config.toml
n_layer = 9
d_model = 128
n_head = 3
n_kv_head = 3
head_dim = 32
d_mlp = 512
vocab_size = 989
activation = "squared_relu"
norm = "rmsnorm"
norm_place = "pre"
norm_eps = 1e-06
positions = "rope"
rope_base = 1020.0
rope_fraction = 0.25
qk_norm = true
attn_scale = 0.177
bias = "none"
tie_embeddings = "early"
parallel_block = false
extras = ["value residuals"]
init = "normal"
init_std_qkv = 0.0577
init_std_o = 0.0
init_std_up = 0.0577
init_std_down = 0.0
optimizer = "adamw"
lr = 0.00316
beta1 = 0.9
beta2 = 0.95
weight_decay = 0.066
lr_head = 0.0074
warmup_steps = 321
schedule = "wsd"
decay_fraction = 0.379
decay_shape = "sqrt"
final_lr_fraction = 0.0
batch_tokens = [8192, 16384, 24576]
seq_len = 384
doc_mask = true
train_tokens = 80840000
steps = 5295
dataset = "wikipedia_en"
Each number is 128 + 32 x the weight over its row's rms, rounded and kept within 0 to 255. Layers, rows and columns count from 0. Numbers have three digits each. The size before them is the row's rms in percent of the matrix's.

# layer 4 MLP up, 512x128, rms 0.218, rows 109-217, columns 0-127
094:163153129044072074105111154123125132152098084095114109146078107107129132128167127099044151104152127158090127127176146102164155134107194115141091153153117113122148127157117074076103167105129078146134112107094160161135070117016144116140078172184099119115063090118145111146148135114143138136104104102150199139128172138175129112167181177132129076090090128137135170154137152109158134126155
090:144153101154117091126164148111103148152115164137109162139080139143103085092143077082093138107100127091084101176100135177116095107166137157136090131150134119095121095130122151125129105040183159124116128138112093147125175102112124146143127161105139123099122132156196139156092159139174165143090144081225110163150176117179211102121167101168089099108160147184088148099150208142077178152135
101:094073069106100142094171062170154111137130190165126172121131146137107111141131100154060144127107162156041159175099124145103174129182145177121133101114126135160129137120160166138091131134162120192149087096116144136103153160151119124121061107108112166080135091150159142061135089163121136135114099072204131143133126093105114162199128149136132090108149074162125044108099138113112156166137
106:162120133123112148106138068154139126108167087161094122109106205107109124164146125140145150128143179121106129104135073176068121118162055126047017117142104154170128098071124119175134134079138129116132114113102119160113109083135152110140127130180118063114156121133112150146099138174115160135086145128157124118133146127181093132182084109143171138157118098103125091107104182041178193160139
096:145074103138144121076103096133177120125130222207156129103059132112115105170177101129131149138139121142152127150128118145159143055221120122120129141106084079110185112058046099138152098175105104174058152160142151156158120154150145155126124125109153161147125142126187103157108184094127127058158093140139160146161110096133118125143155101141148118146143169120157113080149127107142127077152
088:113054111146183162090158154120077112148097100155130124164152153119090141134187114189107138149067153114077165115119122120094080156153148146133114174091116087072100092135129111112182120099160156149112138100112111064121066137108165188132121135107182115126124143181094130102088131156113120115148061187167114161158133088138161054153166093143153123115094127183079146096108156159136188086107
101:109167094100177116123136136131173110167129169144163148094133135150137125068174027141087108144042151144128169088139092147162190127181162185081105119127169098076079169140136096122119117048118119135127060058130085151099102201102130148133122130193100138133167130145163149158117169135177115113122134108110129114127095090156131175155132132152111141107182092144128125128148099162119156149132
107:126134091105115147102104139132138117144181128125155201154098126133129154104117176099113126086132161160122106172103047116151155115165111173163095124092087121107138162135078128150132089165104065101091172137129098117076153108055130066119101096161127056107084150132140099163076099106119166147047162043166116132150142134182092189130130140124116117127093158129128139163175142052149140140126
097:110174104158087124117170144152089129090134133104077116136103180122116064094183108140106123126102165086114137100119101122093100103177175178129179125122129119085160123159151068102120150152083151155092067151073132113118117179134165094146129164115072149152133159158117128075103162201105120175122091110114133167122137157064065090080145133113178117101194132117151120198145195160101138105111
111:144108076130113150123163097132084156151129125186177125140097176121123148081162077168163121114058166116100090168123115150164181099210121173152096150134070129095142141157136095158169102153131138115146104158158158111104145173122132128127136192139088129044114187096128142097090130133142138156104160098173108139110155105106169100122205111177150119133160128108139139121167188050128179092154
108:119111144072134119089192124123132115180022167090060204161088141121120100171129107172068124132078098120119166136117162130103096121148129166118129085158071110121122133086113081156133119086159163127149179159141106179149137156141085147146077132098142072116130124116166145123071091136122145124141151161151101161128114162141061201127160174156122130139158126143108171154135132045131153130148
097:149083092188091113138109180166116127136132089146088130116088157145109079081187108153103180053127134101081112129141148103155198153141198180138046155157152161108090140061119090165129138078131131105158206102125119184143148126085105142124127150090111076129142145093112121133126182090119133109104093143127180163109142106124094156115162130150138140162070114158158098067104154131162132104108
111:144161116134102131115188076161138155101163131121144175179155135135108098103197144120156115144096155114147116171169113112107136051111144123040077109114112129149146072116141091074161097117114144161126108163125167108102136117125128120149151110135127098051130146142106120132070177072133115177133173198148186136149113179189106130114108133088086139169148116164092183160190129075126164096172
104:105110161125111163115131135122133094150109107153083183113070137142114160154103072114125087126099173113064157174129103093120106152173162182072094136163130139170130144129156120118138146171095119090084083108156091158101166135068174051133134077151101136156147179177126151122080128158128157116030077127098178159116134121119095076150110132125122160105162151176155083061113092128125086123162
117:098097064142077138151124121105130149096105112176092189143100118110089068149186046100111088046149147079099099127129030125109120104146142161113144097125127125114138130045147097127129135090095136105157061138108081159168067135150172140190140098139162067131120136120137109079151143112142162117127148089155144113079079112091154166148184110136143112126152128142103166085126158099141127131122
101:113139055121127095100094177145140120152065165153083077163084147132102132121142137121091111126130143111117155164189188107093169085120114133100095151104167161077125127111114151157161158154201138166112134121109134149209144158077133134137105146135217130150096098122094101098110165132134139117136131087163138194122163133062101087204120101122156137136140167162123082078166180127079101092112
096:128192060155102114135165085155119120139126111187124103072075129162092127151160081187085151079137136138084109122154143140147088119160115162104079138166116161130121178142167119138086115103067162110104101092090093182125158138139144125093137165138153144114130115148139122165038183168145190107112166108114140161162115114070095113110097100147171146193137123153160139083151152174147138112209
095:182126162120086103151162075140154160127106138127140130055099126114128087126132091088108157077114163199123118153088111112141129141121110119093169151055178129154112133119164153180078136132189059111106203114151135069136082130138144087133091099159095192121087184179128140108080111101100161116149106112162179143071142116097170118136122116164124115082140193158131114125121107141079147091174
093:117113127132091148130150065115082175119110114101108171117145140107118100136209145083158151104118137119054106157151147096057165140157115185087126100139105135151108172105166117173098120069108168156090133135126069139141149102112151108126107176078169166054132127131087096108092098165121121149100112136133212162149107101109060131148143154130176129166165095116117078116157192142143096062109
087:163116147142099157117127163132112119114113109121110161163106124082064112108132123165130160089110094116127124110155157091160097099166106097068182134061129145147068176058120044107096070097070157157130165150133122144118117096147088059140133197129141122143125162139103129136118134143099188151144184193175087108094113143085076118187117117154170144156170126145089162091128066121142098109142
098:089146110097130164149149152103091083113153073102065156130110139131104123126131082118157177103143128108088110189160119109139167148138190121150078119159143129086122159130077087111141104102130070174119151174118127167131109138087163086086142095175196161117137162139097119114166133067130170170135138150131170092108129185128152123149131163183193081115137110123092197106137154130211209119139
098:099122108167079118126159090169168150097162111167178204112077151079117060123131115141172159108132081162123120157107118113175170095118151123129110184082134134127126106134141116178133094114109088145141139104084081103148068113146122159224075090122113110160095127166108105139139111089137111092114189145125080092090115173142129147118113168160123064157188140131163147133132171103115165118210
100:190113133152175145127165152191088126068056120080084108173113126136084152169097150108222151052139161102081101125146111133167123136125150139045158139127115097132151151161128099125119110092181101181152103185106088090148117124107145136129112133143110093080158156137096127129149122118130156099049107086127139141163107119103136158148174193133106106146092184135152151164100158157109120077108
101:116106074147103127107101141163141121124157165141160132144128151142084130128128131115121078053149161093072170155145078132090104095128135145089123136168109145106119147180157143185143121091148146118142087152075119127095199196153135127193122166153102151112116100115129062156068105095207160154089100154148222106129081134119143110095157102168092111165090084106149093171163129139062114114129
092:156081070068121127086146109136158042141070177156129105143147144147092168102133148172133105102118143178127157206109149080094108094149084183093133146125076081151154142156142108147165124145114144164192142126100109145123131146106152134126137140165184096065104099100132129115120158171075128096099137091128156181157083191100092135114179121109135139141102144173069138146165146132127098047119
092:139163179158186114048141131183114131096122110106154153169137158140115063188155111166082160116096160134167149113118147164132111128134132183116100140111100155126122081147073106156118068057099132107166119159084096129108117117125149164144165153117120138093171103133130116131108110195139126137052131196165176169117093189157084120144131124140077164139106126209134098177122107153107187147118
102:106137122134126119132093169112133132125132130085118139170081225137109072071122148053135150060117104112141100151159085137108132160115186139130117140134153125121183138105124109181130092108087153135126151162031127137161143108104120107117123170139061199134134154133131031069073080088145135131093171091191153099107146208134111114151140138116148124135094130107133155144140112147156162097126
112:166162120148133131060102140150169142145142116149100186182088169119091092083113097109124133044074110090098145073153103149151128098110129176090125147125105102102083129111075151103235076147092118180136112135115080146131116116126146142146134161084154108121140132204138174137086161089124140044129100176122143083145175133125116122159116120179104155128124103108149151122128177128097199132140
096:115086085132146058115189123178210090179125154116189144182119157131138149120124147113173068139133106153155097129146118194180119134140115123121171123125124136132171101056155136115142156107140145085117118173161078115151146171105148109155114141198151160182087125092176092110146155105102154149079154129159113141115146214114112134109112168118128089072138095132176160100089168065154128132152
095:147121148137125118134156113176093102140122144176110078116107150201102118190102125102201168091108133119079070136122097096072130085170081163157117137115169143125127145154082097087127132140113185193106107103098133115142114100162124100119102098159090096092097143121125115096176125070160131142102097066131101201097081125129129179161140091202121123073105106117159175112137164112177156073097
096:123116124041137080081142145117197094205078154143128102197135137183118093099132124145098136145054142119109205107125083139157173112125156110108080178129147105099177148128167167083148065150067042099127173149167132112153114140134117123174134104146121113105126138127130109154127193101170129136159103101094119175125117133122155149160125120139165102146117143168127094128156137164097197129094
100:113144050153075144086151165154159117152096049101082109104086152127120118090146146157129145058127135120157116064171165123093138095114145182108146156121155100180122094125091144132110145118143183110149137137128120075167115121068178074114156190132147082124139129112147060126146110158119156128115173121176232109160154193066096127164151155138154100139150152114086099143149103126138140120104
102:152126058153123080098086128135148156139137142127167089129068176158100063069097167096111126161146151097120164125196148119082187121095109152121156137133109150105141116134119156099109055083119148137062130172105142162136099098130164112155116177171143140112117109140168140156153086135147138172081064107194125140111132177075138109146112142150138086191159122147100112069124192151108150054129
097:160118044158102119129206120116233145112151172093152173128127155137108094161109160105169103099063141124127142173120144114140194094102159118083119075145149157105108133096069116133104091101080108160142113100088106113153061131115133123139120152156161105142094130173174095091097165102115149136106075130088194154159135159127127146105141148151162156080127126095094163145172138118108061074118
107:115138152137168103091119145126182135144163089151122131095088222156117070147087118121192217132142159101129168151163121152136183124156110129148142195116128095071088111173096146153076105066113100201139109172130073170121149109149132109165099156122150157073113111174129118096130101115134152127105125105167125173153098148128156101137224152137129085125137172108076117133140169168104141118141
099:116089173080161090124119137128096065100166106159114126125126155166102068132125086116048133115067149111103164167149149135157141175132081180143147144108103135086148099089107156121131163132161123149140162164145123147132180078118148127126146099139186141130134101093111034098094093125125143075097105079148152204132091126117123076152235103161160130141115164121103126103161103135085149080152
097:109167166193132196104122146139080113104167105113076138155092160150082067115159118091142114146096171094164079080158175117145109077204115176131137093130093146136076075131122097130154158076102145110019129098140088130124089071139125135152147095157084127118129126123147063100110095098137103135098118168118138142147154153130172081135077087108140150143110135153159116062131103108128145087152
102:123136151070129189127138109142132071122164056124100083136121162169113039101149140036121155075102138096066149176143082119088171093114130230126095148170133134087130100145132134073122100157095079139104118154140097172164142109126151107143108111176145113114118103133134118114148110130184155146135093084104150139166109194150128140077110139131122158164140119112118181169134164124164180159113
103:125165109100181162147161122123098110080118124082107099106154134123115149136169100127069184107127196151111121136140059160134122141165129149089176102115119059061161131178060093092181111103133091123162106106119099159155053110102187124099157135139150142123117126153087152078141120108129138102086117123134159128183187110129116151180086102150196085182130147177115082135174113118138187136108
109:189129179142123094078116165137144102115088124096111124195092118117097138159157115100092202109135153129106136164163113081106158136160103142127130158058160055041129171159119150161126150161120183168109156127116156129163133090126145095149128112112187138111146158112157095137078117146134146041113090081116118161146185166065181113144179133121119151143107137121072126157184158165106105093120
113:124141170147106130119084120159113071081111069064128116201133156132095048123137127098167142105130103096121106092225126138134084089112132129113131110147176074062124162106076048108108132080105139122099091141083066126197174113123124090126152119160137123119132114119171074087121124144163150150027108122177153112112157149107108124113127107144179121173092137139131154138143120119126117134142
105:121088145115119134065174112092153089173057107087103114169128168136128090155138139166143151131109095125160174070144134160134063097147075102094107102129073139148107105138130184101119081121151125120102079111090174195131124094063140122172115107132140092146097070117065141169143117117103146119108160103131129073185119188088153159151121148114151122136091146104091196094078141096176177101101
104:127116108056187135126126146190125103124139103141165145080121200082153124166103129078119125154180149161102120113153094092168167124184175148094151151061130135173155156115156139078133126114185120124168158114111114067121121163126120134164106090151076165112096189111073137117179192100152140119145093126106161112132094170097164142185149154136129111095107063156119061145090083142087124101154
107:132169119132164139058144063163103094151113074159130091152180110075121094138179068119078097139153138089102128137141104193105119117147140113113079116113109134168137151127080121121125150172049103107052057215128158121206139190139107085179133124121068178093156129163145100128141137144124123134124087116166127114119133124072171118141078131099114133174129126160128152105131149136139158118163
106:132126145132149150153093133132167103184108108136146193079147148122099120132123085147122125160152121137120092093135168185189170112137146173106092092138116155170122100105075106094119163118138144117105120077142094086134117106155166155179055124115121171165119133077169036098090130136162171092134135132145108146166192154091122106141199145154168150130180071222159123130078123097137105120171
102:162087110139110119118219116149088120106149177095118136132137144169116126155127129109106146125125123108144084085152132121101079180160175145103145066089151135157140072039122166177173147162120151170125080082106111094139143181120147093155130108151086134133125139144131093106118160153102133114091144121162132230097178141066086159093199130136160109067164140097155120137167158095119114070144
112:103146137123181120118147024114128043101141130193091094147056118162095129106104071135123119154054185106095088122143123143164127159117116156107123095088123138154115104106143124131065172122128118133077113141111117162070109175129084113183103077131096104112114125142155107106095129141119134101128108196148156149153130163142166077176171139134177128132092086108129153091113167067080079152134
101:124137150107077114105151128131105088122123123202162082136098121121101092134134132037125184119096115088131212092096114111139134097168135162119119200133167087141135127137171100138146105172070099127110132136057069146183170129143178147114144131166163170137129103178120154104124165177105168144130139118131144176171177170089178152157109131111118082069108145145090050127130140115082153120137
092:130163102139083098112122112161046106141092105130125113143132160114115149082138111138122162144148164200110089148126153125106120145107193197110138129135097120101160127115089067201144097129100151128113136118132117067089153149144111125134072146161107188169127205185114143143106200115165120106141079123126179110161133163099131090168147130115232163178128112149146105092146137071175097150114
108:148127151170114100123096081168124154101167112162097118128062146120110108073096130060159107121165126101089181158134066129058130151157138151092126149124142075089149147143106099153169112117159103133116136155073144159154117092053103054133131144154097124139167167225162102136101130083147126169101161154126158088150136172139162135102136156129157134102172181164086065125174093148108115089151
093:147071111106088159120103108142109133098104099167070175123138144095116138138208133145147103060071188118092045143140130163086130133101111201119139100135076110111127109105129123130160120090109089074076132103093120114111165118089100161141136157165167156051103162113102127137142107178154118054117129096196130090152146098126187101134135130144162162138139046136124135115085162123096112097129
108:135074088153133159123140171136158117140154110149061087134074131034091085119133083130153099143151139087156125152188165089174124128168107144098115084111179130156108066037145097130131102096154132135100086168134155090101109166117171107196117122117135150115143171165114111162120120107122172118125142162102097219058103116136173126147127154158114115128139126169125120113088086098149138128197
112:212128145131123129130134175138175141136055162143151093062080154100106083140137112156141150117114104176128193075138094137143075125112126103086136153139137124123157153153156098127137118118161091129131161141082115119224105103075126096150126098168154139166126153172132117172067121161185165150082097150103190137127181135101101191141113164134218130131159123123150162158112131138102164098177
098:111115124137048143070118159115060158207127142155105149121028113133107126075151144148094087122111116146085124116192127080107163111106191123137094164172140170142115151122190084129146078104161197150123175138098110053098126138128115135127143152147181168118163118140098094121113147127123140098109110140174130149052109105178133097124112129162159127175166164166139131088152131103137153084150
105:133167141094131126130156102117092146150141120117114113132176151116095115135139108115143198113112129144157132064150075133124114087112115148065065126048195085155105202080095133110182110119092078209102145109097120213164177166150184102137142122127158153144134122171122138112120124117083182142098159075101101183101102104120095163161098091149133138090102107131156112181123179151147155120115
102:148069178146103174092111129218134134167167170133103098096060121071115044112219132142129161123108138098144086099150172166101054132119127156122138098112149118129113142086129103127130066084129149113148122159120099089099142088147164121175139170108099170105139161147119131153150178193116152124144131100112162137103183188096135144110125156169148140108198153147125122130143192164139152110137
118:191132134093159128149108047125144135135166128084144177161104194118113091133192108101111203059043125119106127145132106118094109121131145139113120086101129064074117108109107121067149114082109110218130124154016102128132074147079113113109136130151118144147078140151200151102107092121128121131093134154132149124127141168157149140124092120133127131189107118110102070134136150150111147132127
108:171103140139105113141141083120111129165160183172117150088160118175108071136189070069180142099123133150112167166104142161115169115126087138129102121103164136110173116134170132182176135150115099093131141126087078127155105174160158105117102155160138095138021138123155077157082157166136146133129095141144109172165083133169163098109176181173166101143131107153151199154099157153105068144138
104:079053158130150156071153068198091140097112060209124132149153081109115136143127137053137126134156108103121157094134066130152074094178197159142106102154095126121146143090166140160162151127130139132159130141148098122154127079116154132144103123206141100146147136090099130105151161152099142132127079072188144137124160168116134195118077132140164099082129060159128111109120155108152107131163
100:123165128114092144137132172142122149089116153171155136117090106113099166157191057085206127075100171111130174139144073122148140142140148191141102069165088082081126097138094036170146150126079078119111085092073147104111197118106124125159147138116158124114104139172155154100104154144091143102141090106127117176123100099151129068161097105168148108087172093110160164109093135085127142154139
090:135109162092103101076060181129108076130048139115126119113149158171078149126148125127101225130150156121066159175128095130144109072138145180121077202150153112095149176121103128187138136178121104114108157115089115159195086108128152113155101132122168149153134108132121107102115170121131123131121083104185143138099090167077164091147077083130161107138125123131107098140113149126104197085081
095:088089124072104107107122108091178153053169121152135185158093170081109082089088103093089110143132096196123120082116141104087154122120198122120086113131097148140189129075158140106082124097166148133135160120102116125127148113079129141139133175114146086143143085139115129207166108101188103145085083141128142140091119144146153113140128170148176099210167100175152107148133126115135173126202
109:147139159157135098150194154136062042115106086176136134168151137083119139111192065161163119140137102180141129084158161094177084114139139151135090131146134136122115168088095097080140059144155180164125113143116148108096108184088115141130059188166164157110096144151155121072111088122152149137120113046129151124143109153139187132130170125160147145118160195130096128135130115105178093098133
090:194147148099146086091151144151148140166109167130097159163111175122099159114158101126159132141097199098120120122113064160086092156114090178105116165087073062100109153130088125117090102102117135173135110110140080110115111136120117152162144150142105085075116138181097178129066098190143144123099166128135101159139166122161182133128189116145136146098117123124077085203130195129069060125103
091:088228083114071183108115116151083140137106148160091066153122151134143051109198089154144128126121127133177123186138120139112140125132135177155075160148100099112135123103079105177140143125103140098052143098113137070084079154118186111153153156088099088141123153144142062103140101129109120127138134174101111155087082127162102119117135164131089132084160163080109075102128151113104191120141
099:103105101137156161150159159134099152134078123132176113167161170134115110114138100160121152155118153161125166141119128115108150084165094132059038105100097139175170185147111052108098107129121098138067140060090116177136161168133172165161138163127173101089152179181118088078132088080109113092131082107118123147109174109109127098140188078130132098085170098145126113192085149104108113156125
086:174100072140171122129173103123148115148093104125096228116138118075110114126167129070165159136134151121078112140164065062133158161141179178143128133150088095046152135130113142162168141133113161133094169109120128164064178133136143144116154193090130146089173164139141128096117169128154175067138074142131130114159111114114130102156204157129169146182138149146104098158139103154162174131103
100:141127137068180102131114094159119069164124118114152084153148151090097179085139130149174136083146122141127118098206130117127175171135096163144105121146100062077137151163081127118162117121055142158133134199131115164101167129113110103147154155107097136087141166130169148119120113079158139155087179051126091115118101171189122174119101088161131133168111176142128191152192175100151158096141
105:135072126137125118086157093122136071136154083126137092147047125093121085139137135104109166151141106099129194110145131068178103091193121109087164157113060079098231116129150070118102130146082108176112105117145066123198118115152174133142111104089176164148140137146143119083089138118130124173091120147140219134136168100140164120132161113139188094150112117120119129175103134143160136137132
106:151134125109151002103149049152178095131095151139087093111095146094148087170152096083119186129135124143181146115170157081162124032122137128137141153057111090099172137132137132098142153170164138138095156099140138162127073176115131117128099163110105159121123138125161129148121177148138140108090117084119114081090167088091097148117145152112134116165167101095164141117139126084165115130206
103:114161106103128041144112150155128089174166184140162101131144122122133109112168119128139173106164131157136124100125072128097170145157154148134116134118135101148133114153122098083100097068135169133105077171056115101088078090141127097143095155151106153095146152143098154152158176082136146107147111070138108099149158182089183180115175187148141147094209185204119151136157114109130149051122
105:092130121125150118114114134150131065127161132089095139132122146117123128077150104144099179127101092169179075154117140141159104155158116140158128109131108034145210151102066118187171167130101127106139164067145118112107104178063136160143168190157117135117116088100113061170119141159116143097102131134140146113107149206118121118109159147171133168126145092194131105090155048136120114148202
096:100116135047152140148218108134144070121095141105132130103142180131131116103104117130111095137122123215113100108137111087132132086141110113102130124134178175109138149166118124077135143111112155140072116064136162168060114132121162106143088094199091141150099186169179124093076083070137138110110092095125111130159073127148167176093122100126157190093166135117135168113143190115180099134105
102:146074047132118175112139089112135144135084159147135163106130149182132119158198105162125098135128130088076149170162160114165155109118132124052168172110117132136154164143137150108115094143123055183116096101085185114088062146160174143147122123104140162084089137132067091104117106165180147111110074108124129136146135100114099096121122091198122111098106127130046090098110165160178122111173
106:210105129067135076116156094148187092167128111114147187168103165133137115130159094121103198115057132132169186133132061137172117114117112191081089110111118148131112045112076115136105182139112184179123173043137158112139114135086099122132122147114104122115134150145134116083134125127178160084135085202101147143112147094164124128173149084107140152117087146120080119149148132144136131128113
102:110135159136096137096121153148161121139165099109175113126122170188080099048105118140087099123138158112094199128142149096142122091136171198161095210136135152093080165126134138099112127125126132162026144152126121137136154096105133124128074154140151150070152133156151140160069190137105141066085061156124127179110121180143119141138151114141115125154081134112155051135126137139125144055109
091:098134138078076145140131139146116163174093179075121145094091165097122072132103092179123179144112154196107133140127136093106154078113160088100089085125073111155144110145081121099096078151132148153082156134147170154087114096121121127110109104130148108050143082087201158116169115071133154111144144137171104127112115130101104225184119129150142130101154178142065078084141147085107131132126
099:096134112129121118127108152127118124132178139191129134118123141140102120069139096111158097065110212098146157153169164104114196133146105159129134138143177104138144159119089105140085078104143101106025114101137133107074087101133117083124106170121158115069148121230163108124035129121192143085116086126175110129114113110177151081088171135128157142142143135170132139114093137140161151094157
098:072145178052116090121133060137212164100154187143151145136079121112120109156183101136083129147117157159137125152080063119144101132164088104136145078097120114157138157127146041154190147091171158111031144122132075131122153186124193135138093149106105144110056131117117121130120168120114147122123123132123170123104073078170132170139164120140125146133116123180098128131135138093128100141126
101:109106168099162130077154135146210118167155058102163121118127137107108141061090122124188150078117124110184138063195103138219102031119125127067077064129164137136125176150128098095154119080061139175118095172111116144108130123140157092160139141151105160103087131160154129121135130153141118162090147134119115143169163143139161158137121104121103140139125109084121158133168173124161127095104
098:144145144114181164085160149153113079107165149122148157166138136095123115157140087142089171118055132072157173138165103122216150094198106128150132194124157133046184076091133084144158106118108100150141048123098108138127140161156129157154156120085143098058085146120168115079093104105133131118122085131140135175129105110100099112115116088114095061103115108072110152138139183109102147112126
107:119102083071138150160186086098150143158128146116166138107111136073099105139165082084137121118157130127105127133145058140068123140212141096106158090108145130136171171137147178106123083146089093216147174156140143175167146068146143134140144136112090159066077120197134070104142129128116167156153148105101118125134140124090193145195122112162084104163142151179105097120167144121128133078140
093:137081132134086101112145142156105111096083144135183098123145154075111117109193100071153150101096104172108075101120153122148155077120121081106133122116119145158188093129184115080172144115134072096109163105099138077186157134112128134154120115152206125162083134111119044122141164069150125129081119113096146127110107130125172098093091158089184081179195129192136137109127092134093126142178
095:122143165101161125083129041157096092090122193174127137116086147113096107044167048064076102137083135112086142158118111153117126129150183156136091158151113106094121104153159101057132120098167119108145115118119139115099134151114121170160148118135125151164155086121162143122148085178153111122141099103163116173094099102080184084132168135143147138139115154172154218172148116131088180109115
096:113141135131138121105116128117197080217070158107133088135122139198092157112112133119119088094146106132116158071121067145088139116119155152052154162147136072045130174111149130129175114163109165146089110175097121145182130149073190156161129133164132104143083163142109162090069169166174145142111106120106139108042148157141120137148116122161149147102123149130160128084122168167108132083109
115:119178129131143133125133126131107090132137094116110099083076157153108081091093089121119139112083135117173102060133115141095105169162147140123094130151203038096115110130127143158154085142168130155090117179108117119168184108118191120113144130127090131083115140153163113137142144133105145155105160059206122193165091176181148105186111163146123129103102133106113126176128222096148179123169
109:101162153106165079118119062122094098124128079186052119139107157154126120154156123080096124122151118099084097186162123156076109118131129190125082179134161149048145117093154128132117154108153061091158086089108127169126135125140150127131147133133128090120150089145080096143128129159183165123121115127166129212123124158124157135111157103162164126138102110237115137136078102121171154054146
093:134102096054110170156140087162130148126153181163150191143090135079129161106100147103172116144144136199151102102134127158127149071130145110110124187069081113161109153142063168122120168142116105161157137133108134150136124122115096111143055074136158090142086158183130115158086161125118149125113107156116145126177172186152162126143147180147108104111183133196134119183094151059088131153193
107:120084091142140152058130144105134173113112170193139115153112134173129102128182145145164120139107177147134142122178082120080142111144095123127086092085101096197120137139124075129165101099072151178072206073154150138151074121120142143130102152136069163085128122100151141138130186163156141115117137099210161112177170106104098160126172156144171153130140194148103147075134139071102132127150
066:156083096089106140049148132098086087174102117190109139067154119089100156132142131139108149150062184198123122138127086167076178111130080131107113133125117156140112160165164116126136064149150106119112160141104092147180130154115162139206086110120150138124121131201092135094124180157153212110147074125100187146141096108101135104163102175123166138131075096163133111103114137126093105147105
095:123119169086145122149118096168104096179111147206135170133078158175128046133120108151074119131142125146140086159147124153130155136167137188141073140131169122144124119145174116100092091089144145098062099080121084053133086138144145164139118095134083109127125120143205123081084086071151157146121096096144129111102078153152127119191176108159147131123114063109133110055117192132145119107129
090:101160103130142067123130148167173137149163119144132122102133144141121169176102103116138107132080128116139109197138155132169112143131143119066090108102142146134124202070090179072098136141173136183111103097055154185085114103124225132170174146137166078082079085126131126161147096199149148093107133144157123164177162173118151113117143112115128143151070136113155097104078161081138159114126
105:091154095093166173106114151113209074151108105201100120092047140126120106070111120140078182133113165113104134152131035104132074140141123154176145151111113078137096144095095163115133119123113158116052132160156081147118127102103135068120093112121140109181130104117132040150099090143116182110060144131184159108145088136144088098164117124140136119114153100092113114108173104106143148141128
103:125128059122113116083101131142154145133144116181153107159063161145116130103120140134078107126110126081113103122166120117086169109109137123125108152181155131201139098108157106165143128123184205076108111136077146091162159073069131049150093146140118131122162057122189133134145118127112158134089137093136103134069117162076108105134150202147169144157166091136150145099079138082128168127207
098:162126106087075147107172131129087100161146124103135196158043171092141151132166141072124088086164062103078148107174037086105097140096107118134142151112111114175167112056151102128148153096081108145179165147112096129122121145084155123140131106138119188162124087163188096078120134131160123130110153128101119099100064131123137138081113133144109126190209138141128129143134087133099145114156
100:182181176067156078124136154118129100092112127117075105120105121132062134118189118111138201054092150097125155128141149088087111128115126147144162169137156081070138130125105113127198098144113116176106094161123126123157149190140160113143132127089192125157078186120147094127149161108108119144130114117158115199086153153099158105132195115180193057124108130147127135147177151141101177140130
098:131143074151118111079156136164096129120146077138102143103081127106122197160101131122123102143140189139092156138129145178133135129122133181105110093120065095156151060134121125156218161126148096106079085118142148109134162162152084089132127214146104082121157106192173094138082101127152153141156047107187132133111075117122130116118099137121098166115098130157128101054165120120090129077181
099:116140120074124172110159100145113089165081055102090171127157148088116160123140168072129109170161147166177131168137059147154088140153066167115110177113173150144115089138155097122154103090105131112086122100140148161074083150130162106138134124140150192116108128112153043123139200098153129104140108128144130141186163175126133094115133133135174137123114089213139115124136111073200173100136
088:133102098125065019091103165153140132131166106156124096126117117116132114156122101124127175142108145119123148106096146117183107109144153218136120166169146096053117182069108145158157050066138187097080177159107053147179089152095102125125116142121114126166100155133130098104118162148082143141111092077152151114155102117136126148112194149098165180100127123137128127150139179130113112132086
108:120135144128070103106109133108126144170117105131156087163080177111097158063157165111163120104145121130127150167214133108122213031100175122126098107137145097067146187141166143127134121096165160159108152142105148113155141087132086129121138111164149145113132128143138106094135112185113131164075121119184105128094080162170198144187143114176136144148115141118064139123187109143143126047109
095:169105150086155169103119155153153084141107081130134124121155172144124085072123145063088139105165163158077096205126105087114174159153120153136127166127067124136194165138161139157131111110055116168118150099128102084131082102096101095158138071154137190132147109159104089120134135178140136064113123103142128085123174178133119117121106186156115172170078092132055157159083172143116113126126
106:077085163118112152104115117146173152126087093118125136105121182092122088161121105158129197087139125137164152148126066091182143056197117135169127120113118091117096173156113139173098165156054125143115171093129110101130097053091161097112115119092148112146142084082119135134137099124083188114107155135172121186124163177108096138206124165116162093083149098084059115102114159129113130111127
098:098107150059182174123111141160108113141143128083097162196119144129121121074124140130161121135165163107094037099153099085181165095141085093104137169129119106149238114103178071118115143122072146118121137099112115070175116098131065081117093125106113139145137117125119085108106177105163134165089118174086150135098150119141110125112121165114161150143188126117124167065117121128118068128172
108:124089080135146075103110172130129130145134109141079114133076111125101113051193141075164124102134211119116086164174062126087186116154145091094079171144118139116157139087112076075116139090132173102146105148156096118108178108138134091149093109151088082173149108139151125134125132125101124156117134100175113144058142127078166169137099119155120084163179127101079103154159158114157209128102
103:112154103135141133116125126112124080159091089115124091103091180068133106076182114127132117134107110099123143108161143113121131123122149133131089091097140054078109100056056111162135143129189200106128121125104154141106118177122137108142100138109116072147125098134192115104170134135151129177101122109203166183185144130083135088108205084103205127098177106111085124164167095121112171093108
099:058147095113126118109138173110106146125098131098065150145095129069086138143109091185112115112154146126135102123109162106117147116157096111115128112133145187102170144115162076081088125058134165167064183139126125142050169125142128148133121172157142198111158132147168145196098127171143178159080143153141144181162146119111178138207135145140103118162163155161124151124154177119210128122163
098:159090126131175157118191180149159136150117074145147131096131135115072133143112102139102103050045190162099116122156138062151100109125085110127099180130121125119139082164122086188123109116149188136047169143121158094135128144169119093108099143090142111100110144131131112144142138108086149088111087114174105135111147102161082091158140119173095132133091167141095162060133052104159121058116
098:119097101140142141118176113155081059139133098202075125130117124146096123096171152109099161145135165097138172095145124129117105083161153160113126120167107161053117128131136117076133126121138147203120138142130094221134119169129143147151089133148115161139162112111162064115141122183154199119123110111130136186176199121118136115199114127187178120196138152196123154127153140069092147136125
096:136085150137146181103109100137104146058115135199096132158052127111118035085152065147164120134117092127119120111108052164101084112101139129091080081160120055121171100115149134102159108145103131138115104120123102123125113158098125161172120158142118075131096140122145155128112072154172133140165141135105178101082173232145125127149111117144153077140126154152101179150114198130140137149150